{
  "head_dim": 64,
  "vocab_size": 8192,
  "decay_shape": "linear",
  "final_lr_fraction": 0.05,
  "z_loss": 1e-05
}
Each number is 128 + 24 x the weight over its row's rms, rounded and kept within 0 to 255. Layers, rows and columns count from 0. Numbers have three digits each. The size before them is the row's rms in percent of the matrix's.

# layer 3 attention output (transposed), 256x224, rms 0.059, rows 65-127, columns 112-223
094:091147132155085134112140114156110117108135144134126137167093130139165121141175121104127092144129098109151125131110164134086150127120100107146104119120101136166159169125118148087100109132129172098091149113126119157117145075135128095125130107149162136143099158102110146104089147113153127148106084143096128129074143137112179162170140138141
086:164103127120149119126128137115124147148155141149093121102132139150131140133118141097125135139136118101139123100153138128144104077109119090130114099139123105131139117096115187148107108096108101133134118135160103128141160121112132088152096162201128116123096200130159158154125113154140120101162112170123148118137123164116111133104092128138
096:161122150082137128123136148172160143130141128159135105106121156100109124106128179152127121102151176116153104136132120117130150097109152123120116108143156121096146174144113143118133136088173132108101078120139113115129122090140124170110157178172085128148086138148143097131116079124142114099129168149136097129128112103095110136100133098088
092:172135111152123118131098153105150132118141135145084100159133155141100138108110102137066138126068065099130106112150122146145162125132120152128105141127124120104162127128169164166137108159123135178118101110127111097099153158135103116092109139169127146148160102097162120121155148159140139141105140132120133078125125168141137142106124143115
087:078164133141179141152165112153136130178117124128163132146142119107114166142130139082095148154087134142124126135115086110154110112080135139138145147086156152125143142147138138084164159118141115137131151104100146096129120186144108124152127134121095101138141143122126125099111159146147142140164087116134127113143150124089124071140141185084
098:134096137113138124150121136141115120121124091159136126112128107086145185108098105152112193130142130152124146112148138118148134138119103118083127093147128136166124128099094114107133142133124123120155108073128147160137130055136128116149169072096113137133157095156123114155123153078126138120080110082137142138119104133108124117118144151102
088:137134131109158140158153121131111153133100111127119107146150118129131152146121140157133144120149160135125173123154141110149115082131090113136119121152121160145097137118112131104120162065142065112124101115122104136050134121156123121148161151118119102122163149121127138130151111119131124116123112123157099100120119120110095144110149123130
096:140165136132122131101119140105108134130139110100163107144116144125128172123105136121127135132114120117168110119098165104135088128074161110107098118110122141149090114167120147084113129165093135155151126114145146135139118146116155125151156169133137175110149177097108177125103134143169135133133122110125101065139112123118158123090177144089
094:170174121153157139106149112129140118097148152127134108169125151157141135075165151188102097093112134122151112137130188095134157077134140121126124146128116171156096125122127120147093162116140153096083144104087089109052136117109128145161144123151152158143151133147153101109096121140156104155159120101159087064110154134119158160159189104131
081:143123110115149145125138143133138124133102131129114132101131096118154110159110146152152104168164109141117106094136110130152116124155131148140109114161117141124051132147160091153139146109138094153154151144176124135091081125135167105116140128121125136118114138087087154158124146136135093128105131151151128152115108100092099144103108131144
096:101107149122151131177121150173125122096111122121161146134132095124103144134118127166139128113148113140125140167142130135122127139111092163131130110138142145122153149143164108113126150118121147102147138152162186080171112144114130140124130113039087128101120084134105112124142152122122144090096147098140120167152117095112088124117147133116
089:143129137143100099101158141106130103141134113128154167118143125142110093149115146088152122116133117127117149127139110158095109121144145152154110180080126112109113128148150151093106143107091141110145159147144152081125072144104119134130125159139109143108131170080129139132156139143137086108124143128120140160152110123150118148138144092106
102:090167091179131140128167138154134108129129163193099114125134106135106170097127141150127130098137145140134149117145118116123158128117129143160138118108135151134115137092098092097138097105151126104107155087140140175053160113132121128118135128109117151118118137093140156148133135109119096149126126143169105064152147143116114139100111142112
094:108174113114181147146148124157116126146116153148120112151152105136088137096117130165145100109151147127144124116188142106132161090112098144134109119138134138140118120101133125118138107097129090127088145105106086140026143139147120142144126121121112128120136164131114125171162102124101124124147150149163091064096129145103098162097135164145
094:155126135106142120147157171147157123132143160168106156079129148121111129092090142155144121121122148115157110142107101126107137091136124126139133097135186120083142126153137116116144126115185134105113107169162118118174128123096153143105138155170095188131126099137165101141151075131113124105098160118143103138164118118084099076079117141085
085:123097118093145124141110096133134144119118101108168124091153166118146106123138144149138139121127151185110125112138144130151097124147139098103148096130113122161075125147150118153131166138107131106140120169116135098121105119151138154164154136116104095134151118151094113114096127107133146133119144120119136185132096107134111110165141130140
108:192143143113167108090113124107152138117125121090121082124126155092143135062109138150115087149108121123136089106131190113123156106145166129144101130102107135154105107119136123178122135111128117152121140127110127134088142121127118164135127145149172171149104119134133143153108118147152112131153122125155083057101125138125169168134191116110
107:085154135136086131104119128134101119118120139115147137190129112136108170147116090158083131101109086150112149165169133152074134148134101157094120123121087160134150142133142119123081093193114147147111106152110105144107144156144125088110099075100100140130129117111136111131105179115117132088118156124109132125145132147146134107147139171180
091:148103150114125126152115136099113113118123141126131158129119144133117134158118114105141128159093086105145121136123104146157129166131125182127107141137162091096168115151156130151132158146107096149150122141130154125196094111100132143089114111141101115126153092118106115119160165128118152088138141142081154195114135123187098095127087119147
081:186148134145173130105118150101153131112129150119096119150115143131121143099089114157045141126109108120109109139140141138127154115103126140143110140113107180125119126121115131152108140099171114139119126154116080179097140130096103111123107139166147150202119093118151125136144136164141092118105124132156121060135121151139122138108169122103
099:132119176093119125168118153120124121157109138112141169131126130169129129130124123137120133172122109105172143139075105137133095124092094134159137107137132164140123130168125121101121182074178124136165116176102169138168091172074134129125123156142116138108154100135107122122165138129145104103129139105142147137150152134113110107073163130116
091:127097144130117106165112113129128129103092125129138114100121120125132147151114063165141118157162139140128167115150128152098120158164114147133163119135114108103129137136166131135159144126133147124105096185134176123138123107141141151138107100077120109129134155132076132156150086102099095085146175112080128177132107117147122153106137127149
097:127145157117151090134150112118138128109115124122161118129151146111149139096108128132128171093145165116170123111155152138094127140144146116180110102114103147171148137121093141109114161079125148120121123100145124154122151085101137168143128165147132114181106131116126142129111128117144107162149100100144114110118110149145141127135172081092
087:119115088171142131137158131133123114129139131173091100105122149131151121183139137114117143134127139171090143129094083120130129124142140139118165163131151104092126151126143114119153129114121164099118130144131083109104113093147119070120156113113118111128122158117111132093133135129127113113094136145103152167129123088112123117145060132144
087:126142105136106122084125123139107141169105154158142115126148162156088108105096110130100120110141147126124161116132121158108157151141160142151142128119101146113104110115122097148123149154117144118097117106125126129026156165113112161117158141175111135103160146123105115144167102099118111140111166134150130056186118128123140127080164153138
094:161145129131164150083143117095174119165160141118103144100088152126153126132128136083135138154102120142107117115079117114149139109147155094088133126133150143139066085132113134132122145112183125142141147112121111159137153124124139106129108130186172166138117108127163137145098136143129089177148107143142141089125123152115149084146113161097
092:142113143118136085124140126114150114082128135100142154111107138131149152084133126151171142130121130125186121126133126141084113107132135107129141104140122136126146160164090124138102190119149154100117100146138152097179116114123182138160137137146128114151149115133121085119135084135147171136136112055126134185135121115142120108177152109097
093:076106119129132112174145111122118163173104129155112145102146099123113133147101110090157146119127175091135158163121098119163115128131095198145110138101149125139188140098129140102150110099150081113145144105161153146163118116108112133101137130079114103104123114146117155113165129123094133108132104138105140128135136116156104140106087112128
092:144129142123152130127129130123132136144118111131130159088141153096124140116106135093137134158151128136102106106115132142145108143159143095142128125121151140144103074148114110159166148126177081132191148141125166154120120107114135184115147131141131124117141078125105137141137128116126139123101083112126133127158113138132112086106141147089
093:118133140143161145084145130111126101133128134104149163089137154102125142133108139106131131163139084142068137085112122136109080160169152107154122160087143139125093118155113100108130146124124142116163144130116150160138119108154138081128116102098148175151100121090163138174121121153110125149154086104140113142131126116147135146174152142084
086:114114123141167111194161142162137118158108128157140136139160092142119125156089093118115130092093126131131154145182122136098143098128071211148119151146164140113164133138182136113144090096133117103154146129141124135101091107105102151099139094087091120118139123110092101122183143114088109102098178134107135137107093117117087137098123138134
100:120134134145117131153129108097132144157122115139118176140109108136151158161140088138106136145110095110092159182094107114175125131121116132082148128143126146134115118129156155120135116134165130134122120140102149147175135180129115110140111098107101138120159110138140129111136153137119092103129146129099152116160148144116114086141117164134
105:141154138082138120120109131092083120138128101108162134141136152127129082123136158143121113125151133113141087131093150140151127164126156086129106122120130143132093115139128135123120159110093143119120160142085092123117102149078116139156140169162145139148115175145081149119154119137151127116134094149144132076117128135116137122098174112150
090:175130069145130125139148158138179130113134130162101109105085155113150080118130122132120134117091127116103108149105122115153139142134113091134129147116145122118122139126122116136123135128158190099144134131108110114152179131109104124145111133122134186143116121165163162112161118151131136158114085127155124110121152125111162118139147103107
104:154095119121137102182123149148120140139121123177119150100126135098099110110089123139159164103161172122155125140118103121154156154119147123128116112128170084131154102097107112127154136114161117088138128133147115128167126096122119170149178128116084103150136081171125115110163094110115135100079149112126150156121134128138093118125117090119
096:146092159079153131130116145116146097131151115099136148072118141104145096116123149114132156153131147117144102104122097131124112141154163100111134114132145105112095128158100124147107162142129137123174122117152132121194107113123150123121128168172126126150126114148152100167111137138141155125143111145128129192122109142114127085154108122104
110:144166117167172130120164114139143124129140136159121096152144138143149160083125153178100143098147139135142136108154147096121140083093113113130117135105090163146094120104108137088110121070119137129115128121090103170054151118148127094165121128121149147142120165120155154140119122148145072136155131123180085074109124144087127171148178133141
089:140089143097093094093143132151142113122116142160111158095102107094127140104084128115150155112148125116196126112119075156130120170124152143158137099134142079082178127110088156117143154180107128144140117080160181120202141111109140152116123139162094142143134126123125138158166143111145131137122122098107161160174145152165131093115098127081
079:103104125100145124090132087140131118142127122116147137092136116124158094113147152109139120141123169156133114112138118155106101138108107082134158117123116152142091137145120119140119189109121161138147142168125156139164126138124184138164111140143140112094086159148114117145124104125124113153145111125182136151147120115129150102132175132113
086:133131107152118133121130089169122134121124138110140126115097138111157103174124141120123113140186162152097129120111145139095093139131162074109157148107092111134070121132112149110115116138080153093115128154115125110112154117153159115171122140122133114154114165120094167137076147107120140145112104109126135164141126117160145117180130110135
087:135118126096107146141110128151132110141125116164085098119129124102154125123153148148098133131141149134115121124130121131128150126182111085150136089153118121125126153107125119136114104160142106131133139097127060136056173098150093132083148143129132131148142101144132132131141150092171141102098119162140106111122149149081120125099084153190
096:140119086131113117159110129133100175140093114119141125121140116123144109143092099152080109146126125149079120158125133162165119147100075146165119115111133155131157138133175124156158136104139101130120134202121127097128121157092100121138115125085114149113118096151103133111195118125132132079082121137131145100162109120127104142068138152151
096:103107127110116133069099131114142138163154118130127127137112143138099093129144158063127121128118150090089078113114104154133116159149165094109116127109126112114161116137142135117150122165148180155137124114111144123166143162131128134100100164187133120138111149144149141117112111136117138155145088139125153122143132147129157108133136144089
098:120104181107149125187139123098094138166138128106140149110139127143135129158135128071158132154117145094165140127072127116154096109112123134162110133118145130159147131134117164111126173093151104113168162148143136132176102126079125138143145172137155098112123126141102161112156132154159120107172115133109150147115148133119094113133122097123
102:111112101120146149144132111097095130171152142141083133120133132129112122138151128094119169150079142108087166112134110117146114119140112162083123161117152110120107133099135158121093113135114095113135122092135109152142149124127128079127112138150139118133143170110188127143152125139121138133169092168135142077132143149158127098147103132148
092:162116151134095161120111139123121118113120154119121156120087125131120118151120130202155102152146082114125130163061132142131150140121096153138107120178130130100089127155171119147131126130151127136106147136134155162147110154133151107112136111103149157109110072120139123135179102158138115139116144130124118124156139117120107121114094107131
081:096144133144176122136155105166110123109107162156105118153142145119147136149136124118131139154100159137140102079121071152104148144136075143126116160112135144113098136178160099102126133114119124141103139119136108212126112056134160114107114120107126093146109132119119111108141177138131102137139107125130115162112124101155128113150105147097
072:188143149135128108060112142103128123120179097119136154140122131152112152116167156146110139047134115079177124139125161163115142157104124110130099137161129144112099125134087145124108178107130169130144097103097186134142111133089155153123104161164166182149116141119112146146130104135117117171161133097139125089125125149182163106156140103089
095:141129132136118127140134144135130128131117155133139122111109170136128118140086139148207131173159170085143118113082112095105096119095125141115124133123114101105098093143097100094106128101113124104105108144135116172191102098160174099157149123082136120123134139132128150135126097143118123129166156148160108176110124077168122149134134085151
094:091126115156135123150154086129108150142103121136125125110164119131169108144147106098117112127146171135076182139124144126142105117126146138165156136094140100145134119127165147143175088087128086131122138151137119122065138125118091147132123139122165115124136143108123150108155101121110128141117109150106124084146119118137125165090102119132
099:169135133114124144115090144137141127118163111100112103135128121105141104103144134173095107149134126131111095121136162113130152119114143066098124111138093133143099121124116123154095097153156163142116109144097107139116164140148134124136116153166151156145105130152153136149090106130144124116127136158190085070112126151063167123113167144142
092:150077127136131113150123129091143129161154098095150155104128151133119141143115134119146147146109093116110127136066144131153076131101147145112117152118129138144145126100110126136109190111149137077158123140124190114186107136114152114193138099094124122125151138133114146110134118150129146138147100100095171146099126118153132113175180118114
096:088086122094107144122094146119116114146152125109122180090111117116131098132129134085138169162138139133122134103110081145126087154136141115095152122136136097125106122147113131116130137172140119142178104133167145128194134146130160092114117156159130116112140112112152119146115122125135156147099108147119173172161117135124117071132087147123
111:118092157072101114181107155155119131104104112103159166111120079118139111140136094147147122145163149121159153136148144143135112142136081114127142111159152139113128156165107138131145151156158144121156104163136173100204107129097141182129124153120097102100121114171091128134142116094114130076110144121127132191144113121120092088107158106137
095:090127120116141139119151125115156100156164143128146156097158147130157129092129160129118151086121152130158113113116067102100087111132155136122169134125150105118098161170118123110111132116125161130163116121163112121110113149156144094112130154148115129135144121108172080136089140143147166142125134112148118177154132123104123120161098138136
091:119137127094153136112143103120141159166129109136156099145160152106144147130124149098099160073125162119103114157148171129105096114153127111096119129118149155143132154125147158097101133123124137094128119126121067130080164143107093135140147162133100129154142148122144143126095141121144153105140103119109112114135109124105106135153143132123
079:171162156156130112160135158156174061108164120159111125128105144170121091080159149129150114091145124124179137115165126119095161120161134103140120141130139124116092113117060091126084107118101135129131114079104139076150137079132130153131098117147156141112139122135136121140119115140124110168182157131156131094085143132162151135093115108143
088:089097119110153149129143110088117096171157116106136168106154109132126140155133137094124144141118104151114150119109108136115080129130140143116142178134139113126103134120128132118097121150100116133185150144133116132164121159124140081150098095127139126109120146121150134149107157153143149118155106137116144166128138134142098102156087152162
086:093156174136111117162127121155130152135153136142154115126163119112112164099131101113084133079116133126169133148143140107134135109108127142152141143135112122134207160119100207104117092148137154154134139102129110079121168188111112170108119182124108109137101120137117154105103118136162110120147173126137113125164165163080118113121129123119
087:122129087152113154102146116128085133128127142140143138136125130158131099169138135142106128129119091172082141124108108144144119140078139145105128140144154121120098134167181124131136108141085161143106127164139091112078114169145139080151135101120115124091133135110135093115120119132118117134099135143130144132155103098115126141132097139136
093:099118128163133129109133108089128121150107114156143136146140143159120163129146110123123147125122129117077181111136132136097091125166122141115164138123097162134111099123154119086149151126148167126136132130110170146097149144136122122140131101094139116107168163108140148129132113126096066151159129091116151121158125123136142141147167166133
105:205079147121127115140100139113170126115147085096122163100092111114143102129117104128158126172152104140119133135123161151153125134120151098094102113158124094134099099143111159154139136152140157150165093163135176112200118153103165158134114145164148157112114087153125150154145110132101128115118147113152112140123096131124110120127167101112
079:119111104068081117124137093123123143152099176154106129108147085108138139155085101129139137138130130149098140116100094131115138159123097181137142136118109119122151114109136138121133126119118099163115142139183116186120151139170134124083133114074119141104085111122162125148158116127107108096149151139162136152161153140134131144120130126173
# layer 3 attention value, 256x224, rms 0.0568, rows 66-127, columns 112-223
090:123126122147154154120146123158135130116112151116119126146143149114110123101089144136131137136123114125115091118117136121177179135145105143141124159145129144194149142090152144123125132119125163122124136176115115151132141092139187132100129117116128176160126132146083098168096145106122116160129183117059116153111206113109149103087073115113
095:117126121163140096123172129087139106134152130141107100118112115108132134138142152087121112128134139099157097128122113124128202102148124094152088158167107142105142098121159115090136111151130185149145131148108141154110142096124119121121114102106140121130128120103114117127123157136092119134152124144093119137126146123124125120080151139153
094:124111145114126123133106140190108145143171105118118138089132126113118107183096145082143142127147122115171128126139147118149090157140115152106136115127097207147110088170149117154114127163088150151149125159135093117112128140164146165117114115124133140121139141113147139177124156126105127153137130115144107148124193135135159073138173045110
091:136145092072134142121099070143114143119160118143105111136126127123139118151124126154128076151119116123128123177109146154086101157160132145126126128133161080139118074166111130084138142170125160095131097119086080116130162146139101110126124153125130132112148125128134148072177141149130132135135081105170113117108094103115125152161154137149
100:127137139146137085158117131133129179114134142123101085093110127123138120163145121144125101127156103112155195128123123161150112073111109156149106146150114140119148161123123130127132148094165144139099145073122158147122138139145093095160121137116098146136107104114116086122094127140137108082143177145125151107146086124128108157152143136197
090:138145110106147127137145093150136187133126103134119078149146141137118132111124154160107125142140099123082143119146073092114139145138127124164125132118118128159136117126105115093099118126137140147142112111095095143137158088150130128117099164132144167125144175134120105088084114166117117132106104174110149118154150134108168120116178142162
105:106143119089117091132209134111122175138106103122118099124123151116126138109141142131067169161127107105106110158127107157164166145133116113127117118135152105132177093135120148151147118104168137137109125090153132164126152092061142112125095202141156136140109120128125109127127133169140146123091127129130138146087105113133101092080160098110
091:146097173116088149124134159092104178148181133156131176118125120145132167109143113111085175101124122088080137173125116115109125108141088081134185147079102157106113130108127108108139148143135115146110117122156166136137132118171091115104078138088150134148128156117094156122144111151150150149128130120091146129137099132136145145148141149120
086:132142112160159113100181127139099095104117152140134110131123123138154130171117165160049161156110131148092090121169167090152179139155129138101121112145098131129103123138106097092121148178150089194134087101069122121116106117151169133150114122125121124105148175158138139163124092078145137181094112188100150125114146142107123115084168099131
086:151153112112142086134122075137117134150136130156103129153138113164144096176143082128118139125126124148140166115132056153112117122120102160148123150108121139121102075160095112108137132099137079107168149123143127093128143144149142122144170126132146108132119102176094084108126106140100157117084101134088115131104106120145150150100145132150
093:124147108110131155138148135109131110120102116172122101175138167151124132138129134080128177144096131133122093160102109163155206139170123109135126113116122109124086162148117110119137075108123110121199155176117091116129141091117142097093118146127110131118114148136175138110100126131122149153092121102087090154092162121148135131064119097107
097:116123163139157100105129136113092154113148125106130130147110119143132138135158059116137102137139088138111179136121091102184103071122103126132122182179180160115117118103097115124073103113176091147120113107121130111161131129139154110159122085102120154105124155102180104137122125132157113118110123100088167122127165128116164144163182175169
090:115146131121124112112153168144128164165144139176125089094145134124148115077146141140147130137109145103108114114130115105154170121141106107132090180172130138119134124089098117106118166148147108156148083114085135121145132106163127141104125129131113111101156186140149099098084140148185129146088109142130143090132150104141173135084191163140
092:164121135145145089122152129089122096138132167164104146131112122116117106099146124104131135153140153151149116114099131109195145103097081131120119144171118172111124085136151133124151084184104110105158137097112169121107137088140109100136127101113122106136130119102115141176111123111090151116138132117099136147133130152131138164121177116134
085:125120162103139142118151153133129122128097096121128127098124146105121118118114162134096127105159115108151097170133084135072157115107123118112139105107091105140146137113119127156172174122159134113113091122062157149120139137144066131135118117098139114161121093126083150117121139160090132162166144119114134088144107143158129127111129135152
098:131105133101092086180166185097126157119133128147154147100144149085113173109095146145104124124117107107124097155137129099195139150132074071102165138107132130108145115106150105147122190136125136172150121126122161120105141099093117137115091138146143129107112197118065143120133124136152156127121129111093089134120142123138137109129132121109
108:119126120173160144106098143135107165148141111098139141131115151181131117143140164131149139131169155147174199119145085160100052170108147151126143129109155133126146141160094129146162127102126076127146150145149139152142117109143064129121131110167142106152127094129123099119134110154151143137115137089195107114073126116116138097136100063121
085:137153100147123150133135126147119085151104102151123119122116140131122117112131128129153141131129164115160071109133113123125108145106171147082095084147142134163132152161158131126145132188098149100142190153172121118110078135164183145137154094132079111116135089150144155115142105148170160132131137135139091120141140154169113076090094105085
083:139146127144162140142085146157104128105125138145145157098129124112083126116104144111124130095148156150133138118132110140125057118150075131145114134122157173144094079173145090146123137174127131154105146125156153121128153120167104155139108106151148147117101112118128190139118118119104110151169135110155122138110132145120164123158130104129
098:143130049117159197146114129140110112126106120164174121134121094126115117129147157150093154141126129123070117076136128151112141167146122144156126097170117111153083108143160130116126139119121080074121160101121147147105147105142122121125126112136129150099124090141146145126133094150122104130122089173169114157126122143109133135098149096131
092:140135086150109103158178128077131112134114090156132138097138141118149120123136187135118148126159101145129137154148151137155136167101127142127098095178088127111100148124133100117149167098116135113129127183065133132087127110103148148156178112167108114163103136125140088092149112124101135111104159139140124119128139137145143087125119148152
095:109152110120142111140130129103152165130128116165126138118136139141131159121139107102095072086132102112082117144104112133155155121102085059121091143093138104135144121101111100151094123128175125116115155120128114130153199130083123135102131141130095184133130097153117134123132145139092143090158186089116135139132086133141133154138123184174
083:135137142162127103088116108090132087115122119098122158153141126126140114157116120073130134147134152126152154126131155119109113099139132159111119079131103123145068139141120133117140121166104179110098112132123164129111065144119117118156167150111116153104119112079108157113107114126150130109145099137098140112136163147123086110149109113102
086:181123133143136164114126178103140101138165086085143091110127135103149122147147094102103139157104098149094168151130118128135128156094095116115132126151111188109100141137125088128125110137166152155138084137096142134137087122161120129104097136114153083110107162082172148133115140175087117162116108128151113127143165124133167124142156129153
086:127115141162125155128081150145134134077127197139156150131131109099119134093113156139120064129160142123103122143106164118143118099165107135113134151135170124135173136112148119143157136172139143121091121116102191118132158104156128127142102082115125110108119120076132186166151093103146136121156119103098134147118153146107121142167141125153
086:157116132141130148119145103081164142112118092159106182098143122161106162092140162109104154088153138121053167135131110090171160147088151116140122129097117108131117135112143147118136136110092120091136145181130107098120149123129130110129145114122144110137121065195093119100145117147099139099180146139115100139128134150139120139147139158096
088:129139097123141132080099086139146067123102162113081099161120104145133116101143088173174101123129110141144139121126107124129104131126148152095076138173152126102139130136112123089098098131127117112075159130158121140099159122135177127151175172160109148105147131175176097072121131101147129104145079118142122118158142143149130129145146147129
093:149140127101158110145128142136131100121110129104118112118128131127110134155113095166113084153112134148119143155131131129136153129129127117128093132155138091108111111108146075139102110167143163094106151042114117102120145123147110115127098135148121139107130131144144143112108110085133113143143130150134088110145107107090107106156145146177
089:093128122098180123130143150079115155118122152130120129123128138148129140106125135125131138145132127146125136166113080133188125111172124144132163130150169117100130122089098120124114115102119086104161173157115160080144092152084124138111134140134117138137124144115130127139146101090097121175100086112121128145124128108103137146162113134157
088:149151089149107128100107135148125132165164169157105077113107081151133106175141106117102122157144120129136130118129148130124147153122116137122078095160109111097074149156110131128113132129152139126147107148100120094132121107161141142133146139124073121083125147097136109113123134109176113150131136113146118123134166124157141138075176117140
095:120129125158107139122097104173128120116129157107112132144118120115124095139111133156142120154160119144130138094116106159097082118126164203145140126168137126131153156162141120127170124110125106124104140138123129121124159145141101138147140068128126077133133123117153127105167123107138145096144090107172163121114109128109137122185143121147
113:127137110105097109134191156102122089140056151155144105131160116106133144114141127098126127154100160104100103086107128157145168156148085104127129126137122100162097131122112135141134152114169125164110143052155136181147150127096134137101099157142131097133132096148130171149121120122146145124122132131140122135155104129150089135076126136138
096:093108174089130087170137099141158097105137142132117145128111152117130141181110106110135099104114102142113145143097171075131074100147094119142148115112158164098112105147123149132102092130131101150116114114116179148085099136112147145133123154125151122172126123089120176145116132105085136107151102118087144119150131132160118185145124143100
108:146130129137116108121100133117160085116107139146123115110112106102127114132147117114182096103125166133156133107142129120100122039105104131150101159166123138095130150110146132139091122161119186130095139091142143131092113152153068111162146151114097097142133076094133126128120133117126119083181113117117142102169094144174105177136122167130
086:128106132122145138152125127147131129121152163152143123139112106079110112134102168126104117142115174127134080116107171120151194120125115106088137152139113134126168123115144141153119134166120140149161137156148134115141112150081176115104091136081087138175127071141099140158138124085075114151141174100081125138127118120125097096089089111128
102:106118108130139085135155173134116232118146108149118143122107111103153139127127148089097156114125115105137120094131095130159131084147091103134126172139150136117129132117132135145125134097156105164147126134084138150137161085116096129120114136120116150137140178089138113101118144116098094137107145119084171087109122136106153148159124138151
085:111122162159147147143146122132149140101141116124087117153106160114137115156140123132155125165129123110099140118111121114139192101107113095105108144155150136097124139134155127126118102133122109116118161146133087133113125136105136110116146119123092135133122058102163124134119126098113121112165143127114078161110132120129117136146086141154
081:122163171134119187178181134121127108104076131119146120167131146146150149116123143144093128124096128122078091133103148121139203141110114089139133137140139067115089122112117118105111086145154083143133128108111149142136156092094151150110110095132142147162149120154117166095128124112143133140120139169076085124116130133100105170105105128147
086:107121144158147129143116107112148131100084093124116169124119140100170150165098182124128144158125098114134141158120134134095161119143114129154183096086116068136107133096101138145158132147152144130134114139113120136138115129120046124146125132106115135143110112115116161100114139116054138158160130097135158112126149107102102145118099172123
087:102138157152169147121110139151133108115173109123146115127137170122139106160109114152141094149122127135145160078169098107131095149082104113112165124152117168130125127125154129152100125124114129178086099084116129109114084147161130102117118138076126126115110166116114146140081145130102131122141129155131134128153140143139114099139138154175
094:132130122075146132149153103191123063126121141142126119107150144139116105140128138131084128146116115162150139130113101117087047143146084185168163123128124127135080121199139123120127133153127101149090125105099127140092141132157117119176169100166149129115127128150120143108109147142130117105173130156149088139127138129142160183140120108146
094:109111159100120137121116122153153071137145168095131126125153134107137128155110116120200075144130145128154091159087161150101115146153128121127122143119149126147135094163144123122138112112133131115145131099142108134120144137131161118080113141119125147123120070156153174164169153066074158164118084134122099125127126101110125118125146148107
100:141144045131143179106130108113150090126105130137137124145143093123135125093106092146116121134111123155107091143162138144105146162134132121137140086152112078158095114125146148112101155108098144092088139132162127118104162120097169123137168190142108171126140131139098143114134131147132156133146092145115115130140130142131129118067110094096
098:127123167139140137120118130133135157136093119095112118159130138096119115068112109140172085155125162137101110151131088101168121154118150170137140135133137173165143159139120121097136116115108132146132131154161141150148129115142173128106115121148112140161153166107144106134114129137138131165127092113143135165137187132149131143131110074112
097:159133145130121105151149136129133091099136074083118150171111114150129098135139109131084165125131127157120135122160113068079091129132148163180150128156120172126119139134130113095136104128095061126115152134087141108123088096135087109142150097164154121137131188113148101160148118113116140144081110166148117147117143131124149135157139108100
086:111135121135118140132122124120102133131151115112119176085114152151141147143131097129092089113126188134102091136145110126145108113121153136108081093136122078136116138144094128115159100174157087110135150098122129127142128133113109122116156127141079172103136126134163174100153132125149110127198141116130105124159108129150112085158151138132
080:143117152132097141186151151118175127125144099115131122125099145150138149103145095093093154081156139115085137146094085117164159100139100123126120129091139136144101109077137112115117104104113117094177160158174106150123176112121154144129103135167114132160120121130161146126153080112103109129115149132095200163112137133106119127095113142121
099:149141105127108093116193126089114150130124093151102159131104142123150134095119155140127175121105148149102069097168129094132151085138167114151123107153153146102180151123124160149122103176128093100121159127114153136107100109068132133121140160128120130138147141070134106093133135147081127162079095109096150131143134152157122125140079127119
090:141127117115133156138082104124146081128089140113127110138140111142120126132104098147113094128096128125135125150133133115097104182112098148116165144101152085128093144140142112143122128107137203149105083127092105137128147136129121110162146144125159159124127187168111110103110157138126080098160127139169127141145126113144135150165136197164
093:114105160136132098167130159128100151131115117099150150144135139070115131139099166131101096120137126123127119102116143115144133118143104102144151149168132147107132094102142149164117148080154136176119061086151157143130152128109087125135070135125158142177107168092068139161120142090110167128106166141146123120107101115079137126103145105124
089:153109109114127116100149120110134119119072116143122122130136099117130145121146150132156153135126093136111133201128130074102080157142178163153132059132118120125138120132135146094124179091101136094088161120142152144112112141154133131112132151185141099136137083145092134093163111128142149143138118159130144122119144115142122158103126082106
082:120127150144155199141119134150110115117083148096158145123125119103135107137108166163134096154109133134107106145125186142122139126108155180144115111134140126147154154136147139126145084118113114121106135111152122112134111164112111113138092119154105111153115094095152120185142136116068098138152121144154126172131124107089109137127125110135
106:122126099143146133174179074111118103151113131155156075137131157115117111137148144158094105139116103131125104103133101150130214157121138101157094090127096078115096137120130122111116133077147075125143131131123126139099145126114164108143132126138149110170129115149110108142129131116113132099161155159132139126143088127103132108044130144163
094:120098136151163159086114160132083151139145126136114145127101116145125123116121148105139156079144156129135110113123161139138175134080131112088135159112143154132174107159130161146124100146101122148162119174140129112147116122054114138116080142056114088145133112145136142154137135133087091156124100101139145144114141136123109097135138099159
094:101130118136163092083155136137145140148127147156097106122114141106119118124119124101130101134134108115129140161099063143102117174104105111156123147068100098132181085182122156125131149114163118160141130127147094149140168110108093142087119161136152136129118101164122157113096152135090123159158129075097131128124109148140147144121149103167
089:123110119109124132136112134097125195134128131134133148131134096102134151091138131106115090124113134097112130099094121124212217088111114056112129133141136130118111150092153125145117128151102123102166136153153119130160120125164207145090098131118138130127138131093146099153118125132145126081074141117122130148154131146124112085082100183157
081:146137111138154141131107135125105159129102133125137136161139107156139108088100149140118110134144155144157118130125126137144121172117156159121136142100119115155171137108142148111138153108107075132160135177195118108171121105107163124098108165138120109119140120104115111147157134078152108158129071136138097132104157113101093141142057087145
089:088112136135129167104127129142133142136152125141102133157130130101122113155125111136130107090109083133173141140121162179061154124109108114154104128133157125109131079123145133145133121108132155126115112149160069145141188117095132153107166122101128135145116129071148119128150127143090164108165132101157121145106121115104135130121099128154
083:144139147114161140132136154115129104140119129120116123170137130162164112158119119096085181120119134112124123144124136158064119142128153175146162127105093095166117148164128134126182134160132135139151133112100150139161066136164072117147122121100160142139121122117154125135143120135138106176100107113173110138116130134125132160133164088088
090:158136133144127139117131151128129114124169167108115134119154111124132144170124098163128116138151080157134147127118127116115111152127120158140145082147113130089110139171108131113137126089150120082134111126065135134103104140132137098098130120162148127135122143110189117096156107138103100166082092116136145119140150142122140144154158107162
099:161139114073115079195118139114145160124095157161123115140119122074129112143136172111116112088141110107144114121139126115164196125127124146148110136121112090094152157108165134125157132084110142145165130168127137144107188071144149138132121115155164132144116138097107112146096105097091133107112147166093112134136104115118119125065133150067
084:110155153092125150143115138179131127118126132124094109145127155149116107124139127142144116115119109177119134104137104114088079131095144129123131136143160181106145168168115143133108090106138106160141158113087155145137124134082129134171173085128089097138151168088149138114122121113121121114117092134115089108140181162141170178175093144136